Each number is 200 + 20 x the weight over its row's rms, rounded and kept within 0 to 999. Layers, rows and columns count from 0. The size before them is the row's rms in percent of the matrix's.

# layer 4 attention key, 192x192, rms 0.126, rows 90-126, columns 0-95
069,202,213,153,203,224,209,192,220,185,171,208,202,187,192,198,201,216,199,176,194,190,185,172,202,199,219,218,209,174,200,247,194,203,213,213,213,195,210,199,168,181,176,194,204,202,165,179,199,184,231,195,188,206,218,206,184,215,224,225,174,167,203,236,204,173,203,203,242,228,192,184,213,213,208,172,195,159,201,188,188,208,211,223,220,231,244,198,214,211,173,222,216,215,231,167,217
073,162,209,216,197,207,217,204,227,233,173,190,192,210,217,195,193,206,206,177,211,146,179,198,211,212,207,197,187,230,182,204,207,216,201,198,232,187,209,239,192,188,216,190,166,204,211,163,208,198,177,212,199,189,184,210,186,209,206,192,187,196,193,196,226,202,236,240,172,203,198,203,238,177,208,228,224,187,226,252,190,214,216,206,207,201,196,189,217,180,209,212,202,198,161,189,192
062,195,224,194,176,222,186,216,215,199,207,189,204,217,203,220,189,190,216,178,171,183,193,209,214,178,212,197,222,190,199,184,186,207,192,183,197,211,228,151,184,214,211,204,193,248,201,217,185,208,170,205,221,200,189,239,203,222,172,202,215,191,195,188,205,215,205,193,165,187,187,187,184,166,179,232,199,242,221,177,235,184,166,206,252,200,162,194,203,198,156,200,194,220,179,231,197
060,200,205,201,179,214,189,194,213,226,217,226,213,199,211,181,186,196,216,184,202,192,190,176,229,221,198,194,168,207,166,174,237,165,189,183,176,214,201,226,191,225,253,223,191,242,221,192,198,204,159,177,238,183,163,198,190,224,193,186,198,199,200,186,230,202,217,216,188,190,158,225,193,201,226,196,200,212,189,235,219,209,201,192,243,213,204,186,193,205,204,172,170,196,206,207,226
079,183,163,181,212,185,199,199,148,190,253,198,183,217,189,194,172,186,157,208,181,210,207,185,225,212,192,208,180,207,233,202,209,201,208,185,200,177,217,174,198,230,156,189,183,189,204,200,197,205,154,207,145,188,227,202,218,181,196,211,212,202,184,221,180,189,196,177,180,208,191,195,230,203,152,193,197,183,210,178,160,219,242,175,216,224,210,157,202,186,205,196,174,164,206,180,211
065,177,216,206,198,181,229,201,221,199,227,236,193,216,165,211,189,187,203,204,209,189,195,182,203,192,238,192,188,213,202,199,168,197,201,239,212,186,220,209,193,191,183,209,204,167,198,201,233,226,192,189,189,194,232,216,190,198,207,204,205,237,193,161,200,217,204,219,202,190,202,190,201,198,205,161,223,154,217,217,228,197,207,167,171,204,189,193,217,188,209,180,173,176,163,176,200
072,226,195,206,199,198,177,202,196,203,217,201,216,209,196,221,192,220,214,182,212,222,194,201,218,235,188,152,210,227,193,196,167,181,170,214,208,212,201,210,160,193,209,202,188,211,211,217,219,186,188,188,238,184,180,185,185,220,169,212,194,169,190,196,201,200,215,178,175,218,203,165,226,220,229,212,213,240,200,205,202,217,195,211,215,193,219,197,192,199,169,238,207,206,196,210,176
072,191,208,211,194,162,223,194,206,196,239,217,195,210,177,197,175,185,253,205,166,197,214,219,221,229,200,171,189,221,184,168,156,188,224,229,222,199,211,201,206,201,200,183,204,170,206,179,235,229,209,174,199,143,201,189,230,217,189,178,190,202,183,186,199,203,217,197,198,195,169,201,176,199,190,176,207,198,189,199,199,226,239,217,176,205,207,230,207,189,161,153,175,187,205,189,214
071,225,217,194,202,219,210,200,218,180,191,191,224,205,223,195,219,214,185,190,228,193,191,213,182,202,217,213,197,211,195,200,191,230,186,193,183,199,181,216,229,179,205,211,219,201,230,177,193,187,190,206,176,205,205,185,187,162,234,217,188,213,225,209,216,213,188,211,206,202,255,237,220,206,190,216,189,188,181,190,179,214,165,192,201,153,206,172,163,183,234,208,212,186,160,203,202
069,214,179,220,183,196,201,187,196,197,204,216,227,193,201,204,197,179,183,218,220,176,217,211,248,206,176,189,194,171,193,209,205,170,195,191,179,188,202,185,230,204,160,180,200,183,207,223,168,204,226,214,196,187,201,174,177,222,198,186,181,216,190,186,189,175,190,174,178,187,223,176,180,163,183,208,238,210,184,203,181,181,193,168,188,157,222,198,225,194,236,194,205,175,169,190,212
060,187,219,219,212,175,215,203,161,225,181,219,195,194,212,218,228,203,180,243,205,197,193,190,203,168,211,239,186,196,230,255,174,202,217,207,236,183,192,198,218,171,164,169,191,186,189,172,212,189,238,211,152,239,204,173,192,182,198,179,176,199,194,215,195,194,190,200,205,179,219,199,193,189,220,207,196,195,188,189,195,207,226,217,150,180,182,216,203,186,201,235,208,202,203,196,208
069,210,181,209,178,201,208,205,197,216,239,184,216,182,213,178,223,180,211,176,193,146,188,176,220,184,202,172,192,212,207,227,177,252,224,155,215,195,203,171,170,200,213,202,173,198,165,216,202,177,155,211,196,182,175,183,214,209,184,201,194,199,182,186,203,204,205,192,191,223,235,224,192,194,191,245,224,202,171,215,206,200,187,186,215,216,192,201,205,227,218,189,194,205,199,169,217
054,204,251,201,229,172,237,213,174,209,190,212,201,212,197,232,231,187,202,224,188,193,197,165,211,157,234,211,213,183,228,207,208,224,202,191,204,180,182,192,195,176,201,171,163,201,170,178,192,219,241,189,180,254,170,184,205,180,221,194,191,213,178,199,213,167,176,199,162,157,197,202,176,180,236,216,204,206,219,195,210,185,187,191,168,205,160,217,200,196,213,228,205,201,195,198,197
065,183,206,214,203,216,211,204,171,217,160,176,198,213,214,219,223,199,196,163,178,147,204,201,195,190,206,181,212,205,175,209,195,232,220,181,209,198,226,204,182,219,229,183,187,245,203,235,209,207,185,204,229,188,224,201,199,209,163,182,229,205,214,196,189,225,207,219,191,199,190,220,194,192,154,232,189,228,200,216,193,194,191,216,243,198,186,230,172,248,180,191,166,208,187,190,198
073,212,178,183,189,208,169,231,240,209,215,184,212,186,192,161,226,205,207,188,226,221,220,191,177,212,195,205,214,177,199,182,189,235,204,216,238,214,212,205,194,214,173,187,219,171,199,166,220,200,200,226,224,189,204,196,248,175,221,180,214,206,168,217,175,210,208,205,211,196,210,211,183,233,207,196,224,167,213,204,222,221,211,210,187,189,211,203,201,235,172,190,180,179,203,206,226
072,206,221,209,217,229,210,233,204,188,203,173,174,191,197,233,237,199,215,194,196,206,183,190,183,216,176,203,222,209,203,184,161,183,187,219,220,178,199,188,209,195,175,211,195,199,205,237,197,215,205,225,230,200,221,198,231,192,171,162,205,191,177,200,143,191,169,234,192,162,210,162,244,180,189,200,182,199,194,193,208,192,189,212,210,219,234,231,212,215,202,203,224,159,193,199,227
063,192,195,203,212,202,165,221,186,205,161,217,188,190,217,200,220,224,194,187,193,181,191,217,174,206,189,228,210,163,207,202,226,199,176,228,194,196,201,186,203,202,165,181,185,199,222,182,193,230,249,193,198,155,190,217,189,213,235,228,212,192,175,185,194,195,181,197,227,180,241,207,180,177,203,206,215,234,203,188,218,183,170,205,183,175,166,213,208,195,208,196,185,206,172,209,220
075,238,212,209,205,211,216,210,191,175,175,202,213,225,212,187,205,206,210,169,204,229,190,179,174,207,234,188,199,223,206,170,202,223,195,212,174,214,195,198,208,202,201,240,209,222,202,204,171,220,202,222,166,198,216,205,188,188,198,171,168,192,219,238,234,225,186,182,208,210,204,200,238,189,151,198,183,210,203,186,193,203,188,217,197,182,254,151,179,216,214,184,212,183,193,184,209
068,208,192,236,207,204,235,192,204,214,235,217,146,212,168,191,198,194,198,232,188,218,189,204,186,233,241,199,229,241,240,199,189,163,256,188,199,190,177,205,213,207,204,219,235,193,217,222,192,215,182,230,197,210,178,236,210,189,204,204,166,172,171,203,177,215,186,182,194,186,177,225,199,194,189,189,197,196,215,183,197,196,226,181,225,224,228,187,179,185,203,202,219,185,199,200,189
067,212,182,194,176,190,212,213,225,228,197,145,187,203,176,202,179,196,223,208,216,161,214,205,196,219,175,200,172,180,173,178,196,172,193,201,193,175,203,210,211,175,207,181,189,175,184,220,196,172,195,181,224,214,183,218,179,193,191,198,200,193,198,228,207,167,218,219,176,187,184,182,245,202,184,216,204,154,212,209,178,192,191,177,228,213,225,193,217,209,230,222,245,229,252,210,181
077,194,200,199,243,200,199,184,229,209,224,235,209,204,237,236,182,210,214,216,205,173,192,188,205,196,231,203,210,216,184,170,195,211,169,179,142,230,240,222,214,192,228,216,196,227,191,155,194,201,198,146,203,202,219,234,196,167,201,189,182,210,218,223,196,171,208,175,171,192,202,211,219,171,192,181,168,196,226,196,194,229,182,163,187,197,200,203,197,175,217,203,185,191,180,233,156
073,204,213,199,190,229,188,207,211,219,153,211,207,167,187,226,195,192,201,189,183,160,226,187,199,178,198,208,230,181,172,176,207,200,219,221,216,191,200,209,175,193,234,177,196,195,174,195,198,198,189,212,224,223,171,213,215,201,192,160,215,196,218,198,190,201,239,180,206,245,155,235,204,188,228,141,135,197,219,193,172,193,205,173,207,182,202,209,203,215,172,197,177,207,204,210,205
069,179,186,239,223,210,194,206,256,190,208,181,186,199,186,225,211,217,185,217,194,209,196,222,177,169,224,183,169,219,192,216,188,222,200,201,259,182,166,184,217,193,208,204,199,181,185,215,247,250,208,198,237,217,157,239,193,215,178,214,207,251,205,177,195,197,219,195,179,207,192,174,174,180,206,184,218,176,191,215,219,169,186,195,214,208,166,214,239,215,202,233,225,219,222,216,175
080,180,171,208,195,238,234,229,200,225,197,193,180,216,204,216,224,213,173,185,200,243,222,225,192,204,227,243,280,218,173,191,183,190,172,202,226,207,213,190,205,216,167,199,208,235,182,219,188,222,195,209,215,189,221,228,197,212,226,185,203,213,201,223,184,223,216,193,176,185,166,197,213,234,207,179,191,211,196,175,213,206,223,179,183,231,175,210,169,181,198,219,185,189,200,240,188
072,201,210,207,225,170,220,200,193,206,174,182,178,170,138,204,211,200,231,205,186,187,195,226,223,213,221,217,157,180,191,239,186,149,199,186,247,224,201,220,156,207,168,200,167,193,197,215,205,204,176,218,225,162,190,184,218,236,218,206,206,223,172,177,175,229,183,201,204,204,224,206,183,208,220,179,203,195,211,200,169,218,184,183,189,204,175,205,206,209,218,214,187,224,209,220,199
072,185,217,214,205,232,181,184,197,206,186,248,204,169,224,226,204,217,210,189,199,191,241,229,238,172,196,192,243,213,222,183,177,183,231,211,187,204,211,185,258,241,212,207,211,225,168,167,186,182,236,195,199,169,192,232,164,212,195,180,185,199,207,206,192,187,224,176,199,222,181,220,165,214,229,221,230,219,226,216,236,164,201,185,198,149,179,208,192,192,222,185,207,213,207,223,193
078,256,197,170,221,219,216,155,187,220,262,210,179,196,205,190,201,227,185,219,192,174,164,198,196,218,193,196,220,222,228,205,207,235,213,156,195,195,200,196,199,233,229,235,204,194,186,234,187,178,231,237,212,221,188,191,205,174,183,195,208,216,210,198,194,196,237,208,195,184,228,215,197,202,148,206,182,204,214,210,162,199,204,167,241,201,153,193,188,178,225,193,199,197,179,195,178
071,179,192,218,200,235,181,220,194,194,209,198,184,189,230,205,216,175,197,162,197,208,181,182,158,241,204,198,209,216,206,183,231,238,212,233,161,217,203,207,210,187,194,198,203,206,200,205,215,226,232,220,201,219,219,199,195,245,219,179,195,203,205,224,162,201,162,229,206,199,217,216,213,165,178,192,217,231,199,193,187,195,187,188,225,228,227,190,216,196,189,209,189,187,157,180,226
090,179,226,231,221,172,215,178,215,189,212,209,195,222,176,188,198,192,231,203,183,178,171,199,224,184,198,176,164,220,203,193,195,204,202,202,230,178,187,231,180,178,208,188,221,215,190,189,181,160,186,180,215,180,181,190,186,178,214,214,182,217,236,200,243,191,177,223,177,187,176,196,205,233,194,201,187,173,183,188,217,203,189,190,211,211,190,232,247,204,187,184,203,200,208,183,200
073,222,240,197,241,196,216,148,194,189,208,199,195,215,234,171,235,189,217,205,205,186,175,245,204,217,208,218,200,210,221,243,155,208,196,193,205,200,206,199,212,214,182,200,207,192,179,175,198,220,202,202,207,169,206,203,199,199,198,199,218,222,162,193,224,201,195,171,180,187,218,194,171,200,203,183,212,234,177,186,233,211,184,212,186,189,176,224,210,184,209,168,193,172,157,198,223
072,185,207,206,226,197,196,157,172,194,190,224,162,188,200,212,207,197,185,176,182,225,202,215,251,218,206,206,210,233,187,239,216,184,214,208,189,203,205,181,232,201,198,235,167,206,169,194,217,192,239,220,228,168,203,228,197,226,181,180,163,203,165,207,210,189,200,160,234,216,199,176,200,215,230,184,207,233,198,232,196,197,202,203,201,210,207,237,187,204,182,195,187,203,222,217,198
065,221,182,187,186,209,204,208,204,197,174,185,193,179,227,189,234,221,250,175,197,211,176,189,202,180,198,216,199,202,212,204,185,235,177,222,191,212,183,179,186,187,184,191,205,197,211,189,188,223,207,169,186,175,216,198,175,203,203,190,232,216,217,201,230,210,203,197,193,193,243,226,236,212,148,173,215,218,203,174,201,183,164,207,205,213,180,159,207,219,199,224,189,220,175,193,178
073,212,239,180,204,185,196,198,212,185,235,200,210,224,206,196,201,229,200,197,206,255,230,201,200,243,207,205,205,183,173,214,213,183,217,192,213,207,201,206,211,210,215,219,204,159,202,186,223,223,169,203,194,229,187,220,176,183,188,233,161,209,171,186,203,158,198,225,190,231,198,183,209,189,214,221,174,173,188,215,222,257,251,186,196,216,210,188,223,153,201,167,158,188,175,188,194
063,241,235,215,232,194,195,218,175,180,240,168,186,207,213,185,197,231,195,219,221,209,205,182,183,205,223,158,168,227,199,193,202,204,232,199,216,170,178,218,213,215,198,194,194,201,185,203,185,201,214,244,172,232,199,176,217,175,196,240,199,205,190,186,188,185,209,208,213,196,203,196,207,203,149,218,222,168,178,193,167,175,199,175,216,177,224,214,200,224,213,207,224,200,187,156,197
084,179,192,205,178,211,183,194,206,202,235,189,192,190,213,224,222,195,172,187,216,196,191,195,162,201,212,197,185,179,185,181,214,222,208,212,219,208,197,202,203,177,217,156,187,166,206,196,246,210,211,208,219,232,220,208,208,226,218,216,239,212,185,232,147,204,160,204,219,225,203,200,181,197,222,164,188,213,179,208,185,205,203,176,197,232,162,223,220,194,200,224,221,216,187,200,225
083,225,168,203,178,230,176,201,209,216,213,204,235,214,201,185,196,215,193,181,200,202,203,181,214,178,199,206,208,201,199,143,197,242,169,185,232,227,202,188,196,212,216,205,179,219,186,195,186,212,214,209,209,193,161,174,217,206,197,197,160,181,269,224,203,246,234,177,201,225,179,233,228,239,182,183,224,172,203,191,184,197,192,177,187,194,182,172,190,227,227,215,202,202,169,206,170
075,205,183,229,221,188,220,233,238,213,171,169,201,186,159,194,181,229,195,213,198,209,205,231,207,144,211,220,209,167,198,158,187,161,199,181,226,186,220,171,193,203,201,172,196,231,186,178,218,207,208,216,222,193,163,190,214,216,221,199,197,186,214,212,212,199,171,211,229,209,148,186,212,185,189,169,182,173,207,209,208,186,218,169,166,197,204,210,211,232,181,233,216,171,216,240,197
# layer 4 attention query, 192x192, rms 0.137, rows 91-126, columns 0-95
080,202,187,159,193,206,168,204,192,216,210,209,207,185,194,206,206,222,131,215,201,196,200,223,201,215,178,192,193,199,210,199,193,197,190,178,195,196,215,174,172,233,228,200,241,224,196,166,217,173,216,199,207,225,206,205,205,212,182,209,197,182,220,179,213,192,204,207,208,194,181,192,167,191,191,196,177,216,203,212,221,208,192,217,230,202,160,191,225,155,219,211,200,164,176,269,220
081,169,178,260,218,194,201,178,174,193,211,194,190,165,155,175,231,209,175,232,178,202,178,209,179,210,212,193,215,218,199,201,185,212,201,205,199,189,171,194,238,215,183,176,215,214,159,167,200,191,213,169,206,212,183,169,208,205,217,167,212,204,184,203,205,191,212,194,190,186,202,208,184,206,172,181,196,196,221,224,204,206,200,182,161,244,166,206,239,183,179,213,226,199,188,209,209
089,219,202,186,224,226,175,179,246,200,188,191,208,195,179,192,186,241,181,177,216,199,232,222,183,223,185,214,227,193,200,191,201,192,179,158,194,207,228,175,195,190,181,204,204,198,195,234,222,186,202,215,210,201,220,173,210,173,177,245,214,178,221,168,184,217,207,203,214,222,215,191,209,206,221,217,162,179,215,182,159,156,199,212,237,170,216,185,212,179,226,159,198,218,206,223,210
092,194,230,193,156,182,218,235,179,203,201,208,193,200,186,213,225,195,207,167,176,205,176,167,227,205,221,179,167,231,189,219,200,249,215,204,182,223,215,225,180,197,231,174,203,175,170,181,187,186,188,235,172,202,210,209,187,238,203,185,181,225,197,185,201,231,188,204,186,215,206,202,228,164,186,186,191,220,175,209,204,187,198,171,195,160,244,199,197,230,211,196,181,216,208,192,216
085,203,198,229,195,192,213,210,197,223,245,208,204,199,203,209,190,183,166,211,199,180,198,206,211,183,169,184,192,201,218,256,193,227,215,168,206,213,187,205,185,244,196,196,216,182,226,189,221,168,239,228,169,154,178,208,191,194,230,178,188,217,217,194,186,225,188,169,210,193,211,201,249,182,193,220,179,235,197,212,185,198,183,177,203,206,200,195,230,210,214,216,187,208,199,244,195
106,168,215,239,173,207,212,201,207,205,212,214,191,222,203,161,207,203,210,188,195,189,178,204,179,198,197,184,201,206,184,220,210,204,192,215,145,175,189,190,209,242,206,186,208,207,180,166,174,171,240,198,241,194,212,195,174,219,180,197,179,168,193,209,242,196,229,213,199,181,184,230,178,222,177,215,212,194,215,221,235,198,184,198,208,232,157,187,229,195,158,190,238,194,182,204,193
076,172,210,221,187,177,219,222,157,179,212,208,185,190,198,197,153,202,236,176,183,177,162,193,184,157,217,181,189,197,204,211,163,188,187,199,174,168,192,211,199,236,192,225,209,193,166,205,165,175,200,211,201,175,185,219,229,216,219,167,181,220,195,196,195,193,211,198,209,183,212,190,202,178,225,227,172,212,206,205,211,232,185,180,173,196,198,188,196,192,166,253,175,187,215,204,204
068,251,212,150,203,222,198,216,233,198,186,198,224,185,239,191,184,200,172,224,198,203,215,217,232,212,163,196,208,189,192,201,212,206,168,184,194,206,210,189,198,196,210,220,216,173,226,228,230,197,210,184,211,199,190,204,169,197,204,218,178,181,178,169,205,220,214,193,206,195,215,192,180,200,229,214,187,214,183,170,189,171,206,188,206,175,206,193,202,154,221,162,221,203,197,207,179
097,175,200,241,162,219,192,231,179,223,209,168,167,163,233,231,199,200,213,214,182,191,176,156,213,182,227,179,209,211,199,224,205,173,202,210,207,180,201,217,198,187,229,218,196,193,200,188,179,177,219,214,185,172,182,185,163,227,240,199,187,214,229,240,195,186,212,206,180,188,203,210,200,218,215,188,220,205,198,212,228,188,178,178,219,191,150,235,204,209,174,225,204,185,187,165,223
073,252,206,163,173,173,191,255,173,212,190,197,204,230,250,222,208,209,235,185,213,178,209,187,184,179,210,201,195,199,213,199,221,191,196,235,232,205,189,200,203,173,199,225,181,206,215,209,178,221,190,182,173,224,174,207,213,211,208,185,199,202,182,192,199,182,196,211,175,185,194,195,197,178,194,177,230,194,186,177,183,224,201,193,208,196,228,202,167,233,174,218,193,191,194,167,202
069,166,207,233,214,178,204,208,173,191,208,163,173,184,174,174,195,199,222,190,207,182,153,184,165,194,220,206,179,201,179,233,190,192,186,178,197,168,193,225,236,200,194,166,238,205,178,169,165,188,222,197,204,191,184,180,202,182,248,158,185,240,205,221,204,230,198,182,215,180,202,225,183,224,152,213,176,168,206,222,172,235,197,185,187,206,185,178,210,183,184,226,215,197,205,177,204
072,246,165,195,194,192,190,213,227,231,191,178,166,195,228,215,235,197,207,242,226,207,176,169,168,192,200,194,205,219,201,230,232,223,199,221,212,189,191,210,193,166,203,229,180,190,198,201,191,226,203,192,180,239,195,184,235,209,194,190,235,185,218,223,208,187,192,202,197,200,178,233,180,185,183,179,215,220,204,178,187,205,185,189,188,182,203,195,198,232,180,191,205,216,197,197,229
084,175,164,201,216,193,159,184,213,221,206,192,206,208,184,205,242,194,197,223,193,174,212,196,185,169,235,191,202,204,184,197,208,177,181,224,240,208,169,171,206,203,196,199,212,223,182,171,195,218,197,202,221,204,196,184,225,210,180,184,230,190,180,199,218,178,211,197,184,177,195,209,165,199,150,159,231,187,215,199,194,198,191,211,179,253,157,198,205,212,181,177,229,208,206,201,243
098,191,230,205,214,173,205,194,189,186,204,234,183,215,184,210,195,176,204,163,201,213,238,226,216,155,244,202,194,179,235,212,225,198,198,234,208,197,190,225,198,186,164,170,170,191,195,225,219,194,190,212,244,193,227,223,190,213,229,186,213,185,189,191,188,160,176,179,217,205,214,200,217,207,204,239,209,224,213,211,201,220,222,197,217,212,228,197,167,211,200,210,174,201,194,195,199
081,209,219,207,186,198,244,181,218,209,217,190,205,179,246,214,191,172,215,187,187,239,150,225,166,208,166,143,195,182,200,174,179,208,201,215,212,201,230,209,191,188,204,204,157,195,209,199,196,205,195,210,216,211,191,202,182,182,204,202,238,191,168,198,227,206,183,194,210,191,224,192,200,184,226,210,212,197,191,201,186,199,207,225,218,207,202,208,205,224,202,224,206,196,167,213,220
083,193,220,217,196,158,154,207,202,232,204,203,199,193,183,211,185,203,223,250,166,217,232,196,195,170,226,195,197,195,232,210,193,224,206,210,215,211,170,227,188,207,194,174,184,181,193,190,224,200,227,171,213,154,211,210,201,247,248,195,200,185,199,189,167,170,183,190,184,203,197,180,194,187,212,184,203,208,201,202,206,207,203,231,188,180,204,239,187,201,188,172,212,215,213,160,202
091,207,220,209,194,248,221,189,202,198,202,197,192,208,197,183,215,197,192,176,170,219,201,180,197,211,186,212,228,221,206,219,218,225,185,192,183,196,184,196,183,182,214,206,217,242,202,255,196,207,201,221,211,211,174,235,190,174,218,195,200,188,221,195,219,199,222,184,199,195,202,200,179,185,194,252,200,207,197,195,184,250,209,186,202,193,234,157,183,174,184,214,179,184,216,191,169
084,230,174,163,174,173,221,244,179,216,214,200,158,187,207,183,177,215,200,205,229,212,174,191,199,222,193,238,183,186,224,235,222,225,191,183,199,209,229,221,209,243,200,209,187,248,226,210,176,200,213,195,202,207,203,228,214,180,189,226,223,195,194,205,248,230,182,195,203,201,186,192,199,199,207,238,195,180,215,162,224,266,209,200,212,171,193,191,191,183,221,237,196,180,179,196,183
087,179,175,199,173,187,203,224,226,233,190,198,192,188,240,182,189,214,233,205,177,191,183,191,192,184,186,225,185,179,203,230,185,203,194,217,182,165,201,221,202,222,192,204,184,179,207,218,198,190,190,188,223,176,166,185,200,190,219,202,195,181,211,199,240,219,201,227,215,218,202,205,195,218,182,226,140,231,224,185,220,207,185,240,175,184,218,194,207,180,165,179,196,235,234,156,177
090,170,178,183,169,226,231,194,169,200,215,183,231,209,191,194,177,235,198,222,188,195,183,202,207,196,193,195,177,204,224,183,207,206,215,201,164,200,211,224,180,210,197,208,182,206,213,177,222,208,208,196,167,177,198,205,165,240,197,199,179,183,198,168,205,175,175,198,172,182,207,190,160,186,224,174,230,216,193,193,205,198,187,179,162,206,228,180,182,237,185,167,204,205,223,210,199
093,181,185,215,172,186,204,211,183,197,203,191,226,228,174,202,176,222,240,209,190,206,195,180,183,217,212,205,192,211,210,203,207,209,195,229,187,179,214,222,213,183,177,205,204,234,206,180,167,197,210,204,149,196,194,191,202,215,263,162,193,203,186,207,224,194,195,186,151,199,205,217,220,173,204,168,244,191,199,212,199,222,190,191,164,232,202,198,200,212,179,257,175,183,196,167,207
092,224,194,174,205,199,208,205,195,212,218,180,210,181,232,185,163,202,174,195,227,175,150,216,190,239,180,176,222,176,171,192,202,196,194,171,218,183,238,177,217,200,184,209,244,182,242,205,153,185,237,207,200,186,227,223,186,193,184,193,198,218,216,177,209,187,197,207,204,205,211,209,187,176,192,205,208,177,168,202,189,212,188,219,211,198,176,176,214,228,161,208,225,174,198,216,180
098,177,203,208,204,189,199,190,178,188,231,212,200,218,173,181,188,200,183,197,214,204,208,203,205,237,214,244,169,175,241,220,211,215,207,218,146,224,201,193,203,221,209,196,235,203,188,184,192,193,182,212,171,213,208,224,226,223,182,205,231,218,217,200,203,180,211,180,178,189,156,197,211,164,215,203,220,207,216,222,237,216,227,174,146,194,187,188,170,211,235,247,162,191,228,219,202
091,205,190,185,211,171,186,205,217,201,182,207,205,213,214,234,174,203,212,220,197,177,225,207,222,220,228,183,171,191,221,172,185,175,224,190,204,193,254,190,185,240,203,226,199,193,197,205,191,197,178,220,210,217,210,202,190,198,198,214,184,202,222,217,165,204,230,229,235,190,180,219,181,205,184,216,209,203,162,194,224,165,221,219,199,177,163,230,208,197,191,219,204,222,185,181,225
088,246,160,195,202,171,160,179,219,213,205,193,178,183,212,190,210,233,182,247,202,209,179,194,196,196,186,206,190,182,201,214,196,236,192,187,207,185,199,208,229,200,225,225,231,202,208,167,210,207,258,172,150,191,224,223,184,221,167,219,195,176,187,203,201,166,206,173,191,209,188,192,174,196,180,202,212,197,196,193,205,227,188,190,193,204,173,183,185,188,223,210,200,175,211,187,196
085,235,153,191,172,166,208,202,217,203,262,210,218,182,209,229,156,201,210,181,210,221,211,214,195,228,222,208,199,197,206,210,242,172,190,204,193,211,203,221,216,204,192,216,181,179,210,196,199,206,174,192,170,187,233,232,218,169,194,186,229,195,148,217,228,201,204,194,214,214,187,194,214,205,205,199,191,207,222,205,175,176,182,183,178,185,159,219,192,175,202,202,194,199,216,189,185
096,186,210,228,199,208,228,199,209,201,203,208,161,189,191,196,221,203,174,205,187,212,215,185,168,215,189,196,188,199,200,185,209,204,192,196,184,209,175,212,195,180,214,207,196,247,170,198,209,223,185,248,201,245,182,207,208,191,204,237,234,170,214,200,245,175,213,187,206,215,196,180,176,147,226,189,203,190,218,206,195,238,206,214,212,166,209,204,207,227,193,221,212,197,188,182,219
086,206,211,203,220,218,189,203,201,212,189,228,199,221,222,176,205,220,196,199,199,199,235,204,191,190,193,188,181,168,206,193,182,188,194,201,232,202,167,194,153,180,219,176,192,196,196,216,218,179,201,200,193,154,172,186,217,189,181,220,235,145,190,209,160,223,208,189,188,175,184,208,212,201,169,169,177,203,238,181,205,203,204,210,211,234,223,196,212,173,206,234,227,175,174,181,228
083,213,214,203,216,232,188,218,173,210,210,189,182,165,197,212,205,195,172,246,207,194,190,198,189,193,180,196,191,186,192,191,184,221,205,156,191,222,211,199,187,203,171,190,210,177,179,196,214,184,223,174,182,189,227,191,188,210,181,198,193,195,228,210,175,214,217,182,190,183,209,220,159,207,195,211,193,196,199,204,208,212,194,197,209,177,173,208,242,190,185,203,242,163,151,276,201
077,189,186,183,194,211,200,195,213,201,200,214,203,214,209,202,190,218,218,186,183,210,235,167,198,190,223,202,187,199,186,210,170,208,214,193,187,205,212,205,192,194,243,189,236,214,189,192,203,201,233,220,217,207,226,251,186,209,160,208,184,198,230,193,224,182,212,217,222,170,172,226,155,216,175,237,203,224,156,188,214,231,202,214,219,203,216,192,215,190,189,201,217,208,213,199,199
087,173,218,247,230,241,214,211,204,196,207,179,220,186,171,232,231,215,191,209,240,187,196,227,198,220,219,174,205,219,187,175,216,192,213,211,191,180,169,173,225,166,178,203,211,199,204,195,203,190,165,194,192,187,199,181,193,206,197,204,246,221,191,171,189,207,194,171,176,210,225,186,193,203,169,156,224,172,224,217,175,185,194,190,212,202,190,212,199,218,146,185,200,168,172,227,191
091,198,213,214,227,200,191,201,166,177,194,233,201,217,224,194,197,165,172,171,173,178,224,212,207,200,177,202,197,234,205,190,196,200,182,219,158,191,202,184,168,209,191,204,217,154,178,224,223,219,183,206,179,223,208,215,225,172,174,196,197,198,193,181,192,172,202,242,181,207,211,198,213,202,200,237,156,211,184,192,208,214,198,188,194,230,234,162,188,218,219,210,217,233,219,247,183
077,246,192,154,171,173,194,227,220,220,196,206,198,198,219,204,165,210,228,190,196,216,215,209,229,185,196,198,201,186,226,208,206,197,188,183,232,201,230,229,185,214,202,201,165,213,246,221,209,200,187,202,213,183,169,215,206,208,220,217,206,186,193,216,183,210,188,215,212,218,190,189,212,195,223,214,193,225,193,172,195,222,204,225,233,179,236,176,191,192,225,209,209,228,199,183,178
091,190,232,188,220,187,216,211,210,202,209,180,192,177,210,233,172,204,206,197,221,215,185,200,196,172,225,160,185,163,181,187,183,185,203,211,213,220,205,223,216,239,196,178,228,192,190,181,242,217,205,211,245,215,219,208,226,226,206,198,188,215,251,218,187,207,186,193,250,195,180,169,176,220,214,191,182,190,191,212,201,179,222,244,213,195,194,242,214,179,236,205,192,201,199,169,247
085,164,231,203,181,221,232,210,168,183,222,212,210,215,143,194,152,210,189,185,208,235,205,224,214,226,211,244,181,218,222,239,197,194,210,224,146,199,179,218,206,207,199,197,220,189,194,214,204,175,205,184,217,208,243,239,209,205,192,158,207,219,214,219,218,195,231,188,197,185,193,199,160,222,219,202,200,193,217,235,229,205,207,229,184,213,214,173,192,161,213,191,188,180,218,196,180
091,172,199,159,206,165,188,216,171,197,192,199,214,206,206,216,182,202,242,179,241,173,192,209,205,190,180,203,199,195,247,186,201,189,221,183,178,181,208,237,177,196,188,209,195,182,211,230,172,199,175,202,194,193,189,224,184,181,246,210,188,213,241,217,198,199,205,227,189,206,204,241,210,175,226,230,203,219,188,172,206,226,237,202,196,200,194,203,187,202,183,252,169,203,233,217,192